Each number is 50 + 12 x the weight over its row's rms, rounded and kept within 0 to 99. Layers, rows and columns count from 0. The size before them is the row's rms in percent of the matrix's.

# q: layer 3 attention query, 192x96, rms 0.121, rows 152-191, columns 0-31
# k: layer 3 attention key, 192x96, rms 0.119, rows 152-191, columns 0-31
# v: layer 3 attention value, 192x96, rms 0.134, rows 128-187, columns 0-31
# o: layer 3 attention output (transposed), 192x96, rms 0.113, rows 128-187, columns 0-31
q152 080:70 32 60 35 56 56 58 62 31 53 45 28 62 50 52 26 52 60 74 49 57 48 66 44 67 58 52 57 39 55 43 40
k152 075:78 43 42 60 71 51 64 75 45 50 89 42 47 44 63 53 46 54 47 57 66 60 51 53 63 30 47 65 58 57 50 61
q153 103:50 54 45 58 54 49 82 58 58 44 66 79 38 67 50 56 41 47 54 56 63 24 58 53 47 56 39 52 43 55 46 24
k153 095:50 44 44 46 52 43 60 22 47 46 70 37 10 55 47 59 62 61 42 68 56 53 54 41 51 31 64 41 70 64 49 60
q154 094:14 54 48 60 64 72 49 66 59 41 47 53 41 44 50 30 42 45 57 73 50 50 59 66 58 70 42 43 36 42 31 48
k154 099:39 67 51 57 45 50 51 78 75 21 48 26 23 66 49 36 34 50 55 54 56 54 62 66 43 52 48 55 47 49 49 42
q155 110:49 51 47 64 61 42 62 52 44 43 45 72 22 70 33 56 48 56 49 54 61 43 58 81 63 34 43 36 47 74 69 64
k155 097:67 62 42 40 59 30 61 53 55 62 57 55 30 63 40 66 60 60 65 60 49 50 62 48 61 25 45 41 37 55 44 63
q156 093:37 44 36 45 56 69 41 30 46 48 72 79 37 68 65 53 42 55 53 62 37 63 67 67 55 51 56 34 69 53 44 44
k156 104:67 66 35 54 43 48 52 54 67 30 38 65 34 54 52 52 52 46 51 40 56 52 66 58 50 52 21 61 45 51 46 53
q157 094:47 55 59 62 30 48 60 44 68 66 45 52 41 54 52 57 53 52 52 47 55 37 37 56 44 32 36 26 63 59 64 64
k157 091:41 32 42 50 21 40 38 66 47 73 38 44 32 65 42 45 58 45 64 51 71 30 47 65 51 52 37 44 34 49 38 40
q158 086:31 31 62 40 66 60 48 56 43 84 78 79 68 44 57 57 53 53 59 43 59 54 64 37 64 32 53 41 45 43 57 48
k158 090:43 38 48 60 73 53 51 50 72 57 56 64 78 60 32 51 65 29 54 28 60 65 51 34 34 55 50 59 53 47 44 46
q159 092:32 66 33 69 38 65 52 51 47 16 46 44 21 52 45 52 45 46 42 54 49 53 58 44 47 62 57 38 50 56 54 41
k159 097:44 58 48 34 53 47 38 33 53 32 39 38 35 45 54 60 45 61 63 57 36 53 52 62 63 31 46 54 22 51 63 40
v128 093:45 56 60 65 41 68 73 43 40 34 74 62 39 63 52 58 52 43 36 62 51 57 50 54 64 32 21 48 49 62 47 46
o128 100:60 41 44 42 69 66 55 57 39 50 56 67 65 53 44 67 59 57 68 48 58 70 54 47 35 51 80 54 54 44 43 51
v129 086:61 49 57 57 55 62 35 55 56 61 51 43 49 39 43 75 42 42 51 50 57 62 34 31 68 52 55 53 60 37 56 36
o129 108:38 48 60 49 54 56 65 59 37 38 56 60 54 59 45 64 43 64 76 51 68 59 53 77 55 60 66 46 29 51 57 50
v130 095:47 49 48 52 50 54 37 33 58 41 55 77 52 61 47 57 39 49 51 53 51 56 62 37 44 17 61 56 31 31 53 41
o130 107:63 67 67 45 65 67 50 53 57 48 41 44 42 39 56 58 58 40 33 36 57 26 52 53 50 80 36 37 62 52 49 31
v131 093:50 49 41 70 49 32 51 39 48 60 45 63 44 47 50 75 58 58 47 53 65 48 61 45 42 33 82 50 61 65 33 61
o131 111:40 54 59 31 46 39 52 40 50 40 58 45 35 47 33 38 56 56 53 45 45 38 67 49 50 54 50 43 53 27 71 60
v132 077:49 38 42 63 52 31 58 59 62 53 42 50 57 48 55 47 44 61 56 56 63 49 39 71 51 53 57 66 38 24 47 36
o132 105:51 52 65 47 54 50 55 38 44 47 48 69 37 65 52 38 24 67 39 35 45 41 74 34 45 41 47 40 28 54 61 49
v133 079:43 61 50 46 48 36 44 53 42 62 47 42 49 57 49 59 52 62 77 63 49 52 38 52 34 45 61 47 62 65 59 54
o133 104:51 40 44 46 51 62 64 39 51 47 56 61 42 38 53 66 48 36 60 41 37 34 56 55 41 66 29 54 46 45 50 64
v134 081:35 32 33 68 49 38 59 43 79 52 56 54 52 09 57 41 45 55 53 32 32 56 48 46 52 80 71 53 47 57 57 74
o134 105:35 36 58 49 33 45 27 39 50 49 46 59 50 61 37 51 64 31 55 59 79 46 42 61 32 48 51 47 34 66 55 51
v135 101:41 47 51 60 60 32 46 46 43 76 39 41 52 48 37 63 45 63 85 38 31 49 56 54 45 29 63 43 56 44 58 84
o135 099:39 65 52 33 57 42 55 43 52 37 37 50 43 48 42 29 66 40 37 65 53 37 25 34 47 48 46 47 46 38 34 90
v136 098:35 44 44 24 68 68 55 54 24 73 22 60 44 69 65 39 48 50 46 51 47 60 46 41 53 42 60 66 47 44 54 60
o136 097:48 52 45 66 39 48 61 59 51 59 57 50 45 50 42 44 54 54 59 34 68 47 50 34 39 25 57 35 63 61 43 36
v137 085:57 34 68 49 50 65 84 42 26 64 63 65 46 47 46 60 56 40 40 44 50 41 23 57 56 29 25 54 48 50 48 41
o137 109:44 61 30 50 51 49 27 45 46 48 38 62 23 56 41 42 60 57 59 63 53 60 30 54 32 65 63 59 43 45 69 57
v138 080:36 37 42 47 37 59 24 54 57 57 68 45 60 62 50 58 39 51 59 36 45 41 49 55 50 50 50 50 41 46 40 47
o138 102:58 43 76 41 54 62 46 38 37 58 33 61 63 49 67 54 47 58 36 51 60 45 52 51 52 50 52 36 41 46 60 49
v139 085:67 39 37 61 52 50 51 49 70 54 56 30 54 28 44 41 47 51 35 69 52 42 51 36 73 54 25 71 29 40 47 48
o139 100:44 46 51 55 48 48 60 45 49 35 35 73 50 56 48 58 55 36 63 32 62 53 59 58 25 43 44 50 65 43 38 37
v140 089:64 46 44 45 56 65 48 53 41 46 44 14 53 47 62 32 45 68 42 32 50 52 56 31 63 37 48 50 56 64 42 70
o140 104:21 31 56 72 55 57 55 51 46 63 52 51 32 53 48 43 30 45 54 61 52 44 63 79 57 70 54 48 56 25 43 58
v141 086:50 36 43 31 77 51 68 34 35 74 39 59 40 27 53 49 49 47 18 49 67 52 51 53 62 65 63 67 53 51 70 42
o141 098:43 41 59 76 39 44 25 47 78 29 60 42 55 55 41 27 45 68 62 47 44 54 49 39 35 51 60 37 54 55 38 57
v142 100:51 44 45 44 48 64 58 61 38 62 65 52 44 55 61 46 52 50 34 64 60 67 35 76 39 56 26 42 62 73 56 55
o142 106:41 53 52 46 51 62 46 36 46 49 42 57 34 51 50 45 77 59 53 33 46 41 32 58 87 47 50 51 38 46 53 39
v143 094:65 40 54 49 53 51 52 49 45 38 50 60 45 54 38 43 54 56 37 49 55 60 62 49 68 38 40 54 56 59 31 30
o143 112:62 46 39 64 58 47 76 62 60 27 52 60 63 49 58 49 56 52 47 82 39 51 48 44 48 53 35 60 58 41 39 71
v144 120:51 53 48 42 59 29 27 46 53 45 39 45 63 49 45 49 47 57 73 21 41 43 49 52 53 32 74 42 61 58 56 49
o144 101:52 45 40 40 43 41 59 60 47 52 49 35 42 41 49 30 58 62 55 47 26 41 54 60 41 70 26 60 44 72 44 74
v145 088:35 54 65 51 49 44 61 40 48 24 59 46 38 63 52 55 53 44 47 64 68 59 51 65 50 33 36 42 72 39 36 36
o145 106:52 41 55 54 64 53 58 54 33 49 38 57 58 60 51 62 51 45 34 42 44 57 61 33 51 58 35 53 53 42 50 48
v146 111:67 66 55 39 31 69 57 43 67 42 52 73 50 52 41 74 53 43 27 75 59 58 52 44 44 46 44 17 43 40 53 28
o146 102:29 42 53 52 48 45 42 48 75 52 36 50 82 44 54 43 61 35 37 25 38 63 53 62 62 47 56 46 47 68 65 56
v147 087:39 51 41 59 37 45 55 54 73 54 34 32 52 35 53 24 44 63 57 35 35 33 49 25 42 58 53 58 47 32 36 61
o147 099:39 47 25 54 69 37 44 42 42 50 50 49 54 44 45 37 53 44 50 49 63 51 62 48 57 42 48 38 58 61 38 44
v148 095:52 45 66 56 50 52 51 46 37 44 47 50 51 63 62 65 47 53 40 65 55 55 63 59 49 67 21 52 36 39 41 35
o148 102:43 68 31 41 47 48 63 51 66 58 58 73 42 42 45 59 47 29 33 41 61 37 47 48 53 47 76 71 45 39 55 54
v149 104:29 48 41 66 30 35 30 56 75 56 63 40 64 47 47 64 55 47 63 53 43 48 58 71 41 38 51 31 30 68 53 69
o149 114:69 52 51 41 45 50 70 34 62 45 29 50 46 61 50 57 35 61 57 43 52 57 50 46 52 55 41 56 72 43 45 57
v150 096:51 62 38 59 40 39 39 50 70 28 52 40 54 57 41 56 47 46 75 55 36 53 55 65 19 35 62 48 65 31 43 56
o150 104:30 74 68 41 59 58 56 46 63 46 45 76 61 60 47 40 65 56 34 45 68 48 77 36 48 48 55 41 38 55 53 55
v151 077:31 43 49 67 63 44 62 50 43 51 43 53 46 47 32 27 47 59 62 40 41 46 54 58 54 60 33 35 55 37 21 58
o151 109:50 55 58 53 58 58 19 37 71 64 47 51 44 45 64 78 55 61 66 65 54 41 53 60 43 37 53 59 37 59 55 53
v152 082:34 43 45 47 45 57 61 37 47 48 49 38 45 29 76 47 50 81 35 53 45 59 47 16 37 43 56 52 68 38 26 49
o152 102:57 64 57 76 51 49 65 56 41 44 69 45 34 56 50 34 50 13 40 45 64 60 55 56 74 33 41 39 64 64 64 72
v153 080:51 44 52 64 60 43 77 68 40 51 57 60 42 32 38 89 44 63 69 50 51 37 28 40 42 45 61 37 57 44 70 42
o153 106:54 29 41 47 40 52 38 52 37 49 62 47 22 56 56 29 63 53 40 36 49 65 65 50 37 41 42 60 45 46 53 45
v154 097:41 55 44 48 37 66 74 51 49 55 61 52 46 42 44 69 52 46 13 66 48 52 38 46 53 58 27 41 47 41 43 30
o154 101:46 39 49 53 60 48 37 41 66 46 27 47 68 38 45 58 44 56 67 41 69 59 57 51 74 42 35 57 66 46 45 40
v155 070:52 52 50 76 45 37 53 55 47 42 45 35 55 34 44 55 52 51 57 41 56 57 44 58 40 46 48 54 55 53 72 52
o155 102:67 53 54 33 53 78 39 22 49 60 52 69 65 56 50 31 56 39 34 42 57 50 48 46 46 49 62 48 57 48 30 54
v156 087:50 22 48 50 61 66 62 52 49 60 52 37 40 69 52 64 52 53 43 51 37 55 48 47 46 67 33 56 31 76 60 50
o156 108:62 45 66 43 51 47 52 45 46 60 69 71 59 42 42 52 53 59 57 50 68 48 38 50 40 46 44 46 55 38 32 47
v157 118:56 45 45 69 47 63 74 44 30 52 49 71 41 34 64 67 48 62 56 53 56 46 44 45 39 39 43 56 48 57 53 53
o157 105:47 68 82 40 48 32 37 51 32 42 65 72 56 51 54 48 46 56 47 34 64 48 41 70 46 54 43 38 55 64 37 47
v158 097:55 57 53 66 45 76 73 34 57 49 65 58 44 62 60 55 53 42 55 57 54 54 42 63 66 47 41 43 51 46 39 39
o158 107:47 45 65 54 65 54 32 36 39 42 70 60 41 38 51 53 60 38 33 63 52 71 52 43 54 34 44 62 59 71 41 52
v159 109:88 32 43 34 53 52 39 40 57 57 60 47 54 43 45 80 46 54 67 29 43 45 42 35 60 49 52 58 44 52 59 59
o159 101:24 59 39 53 42 56 67 68 51 41 30 61 48 44 43 32 63 45 61 64 66 41 63 44 47 47 40 19 30 51 48 36
q160 125:76 66 51 52 35 36 44 50 82 45 44 56 66 59 42 48 63 60 49 50 55 38 42 50 58 46 53 39 40 51 60 58
k160 094:62 69 67 71 49 61 49 47 57 57 61 34 50 43 46 47 78 56 44 67 52 46 29 50 49 43 39 53 54 54 70 55
q161 094:59 51 44 66 62 49 52 46 59 49 59 39 50 39 51 41 60 36 27 50 56 69 45 54 44 27 62 47 47 48 67 85
k161 103:46 53 66 76 24 69 72 50 50 43 83 70 49 34 44 61 59 40 34 58 65 61 69 56 69 34 47 42 62 43 55 52
q162 094:62 53 50 56 66 33 50 43 62 51 57 39 63 55 60 40 62 51 43 58 47 59 49 59 46 44 52 29 38 50 65 68
k162 083:28 41 72 61 40 61 65 61 37 54 91 44 57 44 48 57 68 36 28 74 60 55 62 55 67 36 52 54 55 35 54 54
q163 116:66 40 45 45 59 58 39 61 37 43 42 58 37 37 46 61 34 37 53 35 41 67 56 44 39 42 70 69 39 53 46 60
k163 105:59 34 35 28 52 41 32 60 52 35 24 47 46 55 36 50 32 53 63 24 42 52 68 54 44 57 55 55 54 46 44 67
q164 118:53 42 45 42 67 67 42 62 26 55 49 61 46 39 32 65 35 42 60 33 43 43 62 36 42 56 57 68 51 42 29 42
k164 093:54 40 24 50 72 38 29 54 50 40 25 57 55 51 33 42 22 49 71 18 46 41 58 37 35 62 48 45 47 48 24 50
q165 085:29 53 64 51 60 69 59 49 41 58 58 59 75 47 39 55 60 55 60 34 65 28 52 41 65 58 62 67 66 39 39 33
k165 094:42 70 67 61 81 53 60 50 42 51 36 49 70 46 53 59 70 43 49 50 72 48 45 47 72 71 63 51 48 35 33 17
q166 078:56 58 41 27 48 49 35 72 55 47 59 50 23 58 44 53 35 47 52 31 37 53 54 52 41 56 49 57 50 44 45 39
k166 081:67 54 25 41 69 16 41 43 71 26 23 50 39 66 37 47 43 68 60 19 50 38 59 49 54 45 35 40 71 42 53 49
q167 106:36 69 68 73 29 60 66 38 62 51 73 54 61 61 57 49 74 62 37 42 64 41 32 64 59 50 48 46 70 44 66 48
k167 114:41 59 63 61 53 59 76 39 42 61 59 62 65 56 54 64 77 43 27 65 66 55 49 42 64 48 54 38 57 43 59 29
q168 101:41 48 68 71 46 63 60 34 46 53 60 46 75 45 44 61 70 54 46 55 65 42 48 54 61 43 50 42 55 48 52 51
k168 110:30 46 75 65 51 77 64 57 31 73 71 58 73 39 59 64 66 37 24 71 68 57 39 50 67 54 54 42 46 42 47 38
q169 068:59 16 46 39 67 59 35 60 28 67 38 63 69 41 48 63 40 45 59 46 40 63 55 45 37 39 54 33 45 47 38 45
k169 080:45 33 54 44 51 77 35 79 42 76 47 43 66 39 47 44 26 39 61 43 40 57 49 48 29 63 56 43 27 52 21 48
q170 097:42 35 43 39 65 69 16 61 36 40 44 75 38 58 48 45 34 46 51 41 55 60 65 47 42 44 38 45 45 50 41 47
k170 114:54 57 26 59 65 56 15 53 34 40 36 60 48 43 49 37 21 43 71 37 49 51 57 53 37 60 50 66 41 48 34 52
q171 114:51 53 30 43 65 51 38 65 49 49 39 58 42 31 35 55 36 53 66 39 20 51 60 64 43 59 37 35 36 51 39 85
k171 084:58 43 39 44 40 43 22 38 56 46 32 34 52 23 39 40 48 69 53 45 31 44 44 49 31 38 48 53 33 45 60 90
q172 119:64 56 42 38 34 45 56 45 61 41 58 58 32 68 57 40 43 47 58 57 49 56 42 62 54 33 48 54 39 55 46 40
k172 111:52 68 51 42 39 50 52 37 51 37 60 72 26 70 41 56 45 52 65 54 43 56 40 74 55 43 28 59 39 62 59 45
q173 080:27 46 56 58 53 58 31 61 70 66 25 29 44 55 40 52 53 60 57 37 33 42 41 45 54 60 56 57 56 48 48 75
k173 098:48 39 44 58 59 34 41 60 67 44 41 29 73 55 57 43 66 56 48 34 42 39 70 44 48 62 62 62 68 50 39 64
q174 089:54 66 39 44 51 38 56 34 51 37 38 24 47 48 77 39 47 47 27 56 34 48 45 65 53 54 56 67 35 35 61 58
k174 104:47 43 45 33 18 62 68 21 47 52 32 48 19 53 54 29 41 67 34 53 49 43 45 31 51 43 49 45 28 50 62 55
q175 096:67 56 52 48 27 33 43 53 47 41 54 30 35 68 72 62 53 71 31 76 56 66 47 86 47 50 40 33 39 65 53 51
k175 088:33 30 37 41 22 51 47 56 53 55 63 38 30 82 51 51 57 68 28 58 62 47 51 60 49 24 35 60 65 67 57 64
q176 091:39 46 54 64 60 45 54 62 61 66 53 62 40 37 29 60 58 46 65 55 23 30 46 64 45 66 64 50 52 22 38 49
k176 096:52 45 43 50 40 48 48 66 49 54 72 74 39 37 51 61 54 37 45 59 31 47 48 44 38 53 54 70 50 36 38 54
q177 095:43 49 54 65 60 55 37 34 34 36 70 46 48 53 70 45 53 59 39 45 64 58 64 39 54 64 27 53 34 31 57 37
k177 113:20 44 33 55 50 66 58 34 37 52 78 65 46 58 56 38 46 51 40 57 66 52 68 31 45 36 51 39 43 68 55 27
q178 109:44 56 37 61 66 34 42 31 48 45 59 62 60 31 43 56 53 65 50 57 48 63 59 38 58 66 39 46 24 38 57 64
k178 102:28 48 57 59 61 46 36 30 51 71 51 52 57 31 39 52 47 62 46 63 56 46 46 36 45 55 44 40 29 39 71 60
q179 091:52 55 40 49 35 38 65 29 59 46 52 49 54 68 61 42 58 51 32 70 58 57 33 44 64 45 55 48 35 52 62 72
k179 086:40 57 42 43 59 62 64 27 61 40 59 50 52 62 57 30 61 45 35 58 34 44 66 36 58 71 41 51 43 67 58 85
q180 093:58 50 54 57 62 48 27 44 36 58 30 41 53 27 52 72 54 41 47 47 48 30 48 60 29 39 43 56 45 54 59 70
k180 097:67 49 62 49 39 47 56 66 29 52 37 35 45 41 48 39 50 30 49 52 55 46 49 73 33 45 48 22 44 45 43 64
q181 093:64 56 48 61 26 62 65 38 57 53 62 39 59 34 48 54 50 41 54 36 37 44 79 36 32 53 31 57 50 42 54 50
k181 103:51 44 52 56 10 59 46 34 40 53 70 51 49 36 60 54 48 41 46 50 38 64 60 47 31 28 36 30 41 57 50 47
q182 095:50 69 50 68 40 38 39 40 49 51 74 64 59 51 51 38 44 51 41 59 55 52 43 38 30 56 49 35 34 33 55 55
k182 100:48 52 43 54 37 52 56 56 55 62 72 72 52 77 32 56 49 58 43 45 44 48 50 37 43 40 27 32 34 19 55 47
q183 092:29 58 41 37 33 58 45 55 72 73 32 33 31 63 59 21 48 46 50 54 43 46 38 49 42 36 56 73 44 43 58 29
k183 103:68 73 43 64 40 47 64 54 54 35 43 63 54 70 59 49 43 44 56 48 54 59 50 85 60 68 41 46 62 41 31 38
q184 094:60 48 49 34 45 39 45 42 48 57 58 64 56 72 66 60 56 70 42 38 66 53 53 36 30 37 38 35 81 52 38 14
k184 106:65 40 49 45 44 39 50 59 71 61 66 40 40 67 51 50 58 46 44 39 65 54 63 60 59 32 42 34 83 54 45 15
q185 098:36 55 41 56 35 83 45 27 43 54 28 37 65 58 56 50 47 51 30 42 18 45 61 38 51 56 64 65 39 41 46 59
k185 104:60 31 55 36 17 77 45 31 46 72 40 58 58 46 60 27 46 48 46 40 39 39 45 36 55 58 69 52 38 25 34 49
q186 088:67 69 54 56 79 68 48 53 29 57 58 59 73 32 44 64 51 56 52 38 50 44 56 41 52 45 48 50 61 34 25 39
k186 095:29 52 52 45 66 56 47 53 47 57 40 55 62 60 45 56 62 42 40 57 54 44 68 43 40 38 41 35 33 59 49 40
q187 095:46 57 45 55 35 46 40 55 68 57 63 37 48 29 32 35 56 46 42 62 34 58 46 46 72 50 44 37 43 71 44 66
k187 100:46 62 51 41 49 37 32 42 52 58 37 58 60 14 43 48 48 44 53 49 45 36 44 48 61 57 55 47 51 37 61 74
q188 091:43 33 52 34 55 70 40 44 38 28 55 60 69 59 64 29 43 45 24 62 58 63 58 55 53 18 71 61 54 66 29 50
k188 107:56 53 54 51 50 75 43 45 41 47 37 61 49 54 49 36 48 32 27 62 67 66 58 61 79 65 47 54 44 45 29 53
q189 091:49 47 48 28 58 72 58 39 51 36 37 55 56 65 59 40 42 45 63 43 49 27 48 31 32 44 50 43 79 26 50 44
k189 096:57 59 56 49 53 83 67 49 56 37 32 51 45 78 59 34 53 39 66 46 49 62 46 41 39 52 47 35 55 30 55 45
q190 109:72 44 50 59 37 53 63 39 34 45 28 46 46 50 31 57 49 25 32 65 57 57 60 52 20 64 51 48 49 66 51 68
k190 102:72 41 53 43 19 59 56 43 48 51 58 42 56 51 52 54 40 41 15 61 44 55 51 55 14 64 72 44 40 51 40 48
q191 092:37 69 40 58 54 74 49 59 38 51 55 75 63 45 45 33 48 56 32 43 60 50 60 44 65 26 52 56 45 49 40 41
k191 103:38 53 39 73 62 62 28 44 39 52 55 66 77 40 33 54 48 49 41 47 71 47 51 53 67 59 29 69 46 46 31 58
v160 102:59 39 46 70 42 53 64 34 54 34 37 33 61 27 56 63 51 67 37 45 65 43 36 67 41 56 42 69 33 52 27 56
o160 101:39 56 51 56 47 82 36 38 46 40 70 61 45 68 42 27 42 31 50 67 47 63 52 45 53 63 41 44 46 44 66 30
v161 124:52 40 67 52 60 62 62 75 25 73 51 49 54 46 46 42 55 28 44 34 43 53 53 54 63 42 67 31 76 69 67 57
o161 101:46 42 47 42 48 42 24 56 46 48 52 35 61 48 57 34 69 55 53 57 56 58 46 61 37 31 40 53 38 44 51 40
v162 111:64 26 62 48 54 50 32 54 58 29 45 61 49 56 70 43 46 47 66 45 54 50 67 63 52 53 85 38 55 47 56 37
o162 102:48 58 47 43 43 41 56 42 51 39 42 64 64 83 45 46 48 45 53 57 53 52 39 54 49 48 55 59 26 67 57 68
v163 091:60 72 57 38 52 57 35 61 40 73 61 57 51 63 60 39 49 48 53 26 44 54 45 68 49 29 49 39 59 61 77 49
o163 097:43 41 56 60 43 40 46 72 37 72 46 52 52 18 37 44 34 36 29 71 35 35 68 39 37 59 43 38 44 52 48 63
v164 104:49 61 44 69 57 53 67 56 34 51 45 76 45 55 73 34 50 48 50 42 48 59 40 60 38 35 31 84 56 56 62 58
o164 084:32 47 56 55 38 58 50 62 48 42 44 63 67 29 63 47 44 39 51 68 34 66 34 32 69 59 72 57 63 63 53 66
v165 120:66 42 57 32 55 55 26 80 36 56 48 38 56 69 35 30 49 50 72 47 48 39 54 57 56 60 74 34 57 78 60 43
o165 093:45 57 69 54 40 43 46 50 52 46 58 73 47 64 53 52 49 49 32 38 40 54 73 34 39 48 34 59 56 42 34 60
v166 095:34 35 51 46 53 73 62 63 48 40 42 68 65 35 52 40 51 43 42 74 61 42 59 59 49 55 34 67 70 71 36 62
o166 098:82 49 38 67 51 69 39 57 48 57 52 56 27 39 47 53 45 74 40 39 47 63 36 36 53 40 55 53 46 46 74 56
v167 134:31 62 53 64 43 68 71 50 34 56 54 32 48 41 45 49 51 61 26 58 43 49 38 40 42 53 45 66 62 45 49 63
o167 098:59 41 43 65 63 81 26 45 39 58 26 52 63 46 62 42 49 34 59 52 38 47 48 66 58 34 64 52 35 26 33 48
v168 137:30 62 41 58 40 61 82 54 38 63 56 58 42 35 47 67 51 53 32 58 67 44 40 51 52 60 21 53 54 41 36 39
o168 104:56 35 62 41 43 57 44 49 57 73 32 46 60 65 51 33 44 61 66 35 45 56 39 24 52 52 51 50 62 49 41 58
v169 113:34 64 48 66 41 49 40 45 56 35 51 23 51 44 42 69 46 58 73 66 27 52 47 56 39 58 43 65 77 60 45 69
o169 099:47 45 69 41 45 57 50 56 54 48 44 75 53 43 47 62 44 41 44 46 71 54 48 47 58 46 54 65 44 30 60 47
v170 099:48 54 41 74 43 60 63 34 46 50 66 37 40 43 57 63 51 50 29 56 49 40 56 54 59 49 27 63 61 34 47 49
o170 094:53 64 80 48 56 46 64 49 45 60 41 53 52 32 45 53 47 68 55 56 39 51 31 62 76 61 50 41 42 65 52 54
v171 107:50 61 55 58 36 60 68 42 26 41 53 15 62 26 34 51 47 74 56 59 33 39 34 42 60 56 26 66 57 32 41 62
o171 106:58 54 57 59 45 61 36 49 45 56 42 60 60 41 32 45 64 49 46 47 48 65 55 68 58 49 51 40 48 48 39 35
v172 120:60 43 56 33 69 49 20 68 51 59 46 63 57 60 51 26 54 49 52 56 58 62 64 43 65 54 83 51 46 49 63 50
o172 112:74 45 53 65 47 33 53 39 71 28 31 58 56 47 66 60 36 34 66 46 38 46 45 62 52 67 25 44 38 36 54 43
v173 094:30 38 50 40 54 43 25 44 71 57 46 60 43 68 48 59 48 45 74 41 63 45 68 38 44 38 84 54 54 45 61 45
o173 099:48 58 77 52 66 48 40 46 48 40 53 50 75 44 56 53 33 52 31 57 57 47 69 50 51 64 33 57 41 61 66 42
v174 076:57 34 63 60 55 55 52 54 56 81 54 47 55 24 60 57 54 32 50 63 48 49 64 45 51 74 44 39 45 42 39 26
o174 092:54 59 29 29 50 52 50 44 40 59 47 48 55 52 39 55 61 46 70 43 36 38 43 31 45 37 43 40 70 38 72 49
v175 100:43 48 47 58 55 45 49 39 47 18 46 31 55 70 56 41 52 77 51 44 45 39 44 34 50 81 31 77 45 35 51 54
o175 091:62 51 35 47 33 56 56 41 40 44 50 58 24 58 44 69 43 36 47 61 40 46 54 69 51 44 68 38 20 40 18 45
v176 134:21 60 34 62 42 34 60 34 67 31 43 21 37 61 49 42 49 87 48 57 51 37 41 47 37 67 48 59 57 60 44 69
o176 088:46 41 65 55 49 62 46 54 31 48 75 51 10 46 56 54 28 43 54 51 57 71 63 50 51 34 63 55 47 37 60 32
v177 125:36 60 43 68 31 55 64 43 57 47 59 57 45 42 71 51 52 71 44 63 52 48 44 45 37 51 12 62 50 50 37 44
o177 115:65 38 48 37 58 53 52 48 23 53 45 57 58 52 45 55 27 40 52 59 63 58 30 42 57 39 56 44 62 39 60 19
v178 137:73 39 50 33 53 29 20 49 64 39 47 33 60 47 49 34 47 40 61 42 43 56 60 63 42 49 68 49 58 66 53 69
o178 099:47 43 59 53 54 54 66 50 55 46 52 63 27 49 57 28 47 63 60 54 59 57 45 34 42 44 52 43 61 50 45 62
v179 117:31 47 51 45 57 47 30 65 68 32 26 41 56 42 35 53 49 47 59 52 48 40 53 50 38 88 82 45 67 61 35 40
o179 093:58 54 58 43 40 43 54 45 41 63 58 62 48 60 55 44 32 47 53 45 50 35 59 55 63 39 52 64 58 49 50 49
v180 142:45 61 43 63 50 56 67 55 40 73 55 73 40 37 46 51 53 48 40 48 57 57 49 46 53 50 34 51 42 55 38 53
o180 096:64 45 60 44 53 46 44 51 48 42 57 29 64 67 62 51 45 76 59 43 62 33 47 52 32 50 41 59 52 63 64 41
v181 094:34 42 43 48 42 59 59 67 51 48 53 25 66 44 44 51 53 59 36 52 51 51 32 40 47 69 06 57 74 37 26 76
o181 084:46 58 79 45 51 47 44 44 40 61 48 60 48 53 85 50 60 65 31 63 35 54 54 57 37 50 63 55 50 48 70 43
v182 119:31 35 45 45 67 45 32 32 62 49 50 38 54 69 55 49 45 53 67 34 57 42 65 53 43 42 64 60 65 41 57 54
o182 107:56 51 73 53 23 56 61 56 55 56 44 78 50 35 21 53 70 52 38 62 47 49 68 56 44 53 46 50 43 59 45 60
v183 124:60 53 54 26 39 45 27 57 78 42 32 55 63 48 48 47 49 51 66 39 40 48 50 48 47 54 50 46 49 63 57 61
o183 089:64 54 19 78 64 61 62 49 43 64 29 74 21 43 47 53 58 51 52 35 45 32 39 67 44 62 41 51 46 57 39 45
v184 107:70 64 43 48 35 48 50 47 44 48 39 50 38 62 58 54 44 77 37 41 45 57 35 54 40 19 33 45 38 52 37 37
o184 104:39 54 56 50 81 51 56 49 35 48 52 46 32 41 35 60 50 40 54 50 35 48 62 59 28 63 54 60 51 58 32 24
v185 102:42 36 48 38 55 49 19 63 46 59 42 55 52 55 40 52 44 44 51 48 48 60 66 55 40 18 79 44 51 39 46 58
o185 107:36 47 52 55 75 84 52 56 53 50 59 67 41 40 52 53 47 43 42 62 37 33 59 55 52 57 35 43 53 44 66 44
v186 092:49 47 41 35 32 35 32 44 79 20 39 49 53 67 49 44 46 44 65 62 42 43 63 54 47 51 61 44 42 59 54 60
o186 093:73 66 30 41 58 65 63 49 55 57 46 37 40 59 25 66 50 68 46 55 41 75 52 54 54 42 36 67 59 32 33 43
v187 091:43 62 62 54 50 66 40 71 26 78 57 71 52 32 43 42 56 47 52 48 32 53 50 51 55 44 68 37 54 55 71 52
o187 095:53 54 27 31 36 48 55 53 38 53 47 45 83 56 63 46 49 25 45 68 46 37 50 69 69 66 34 76 55 42 52 49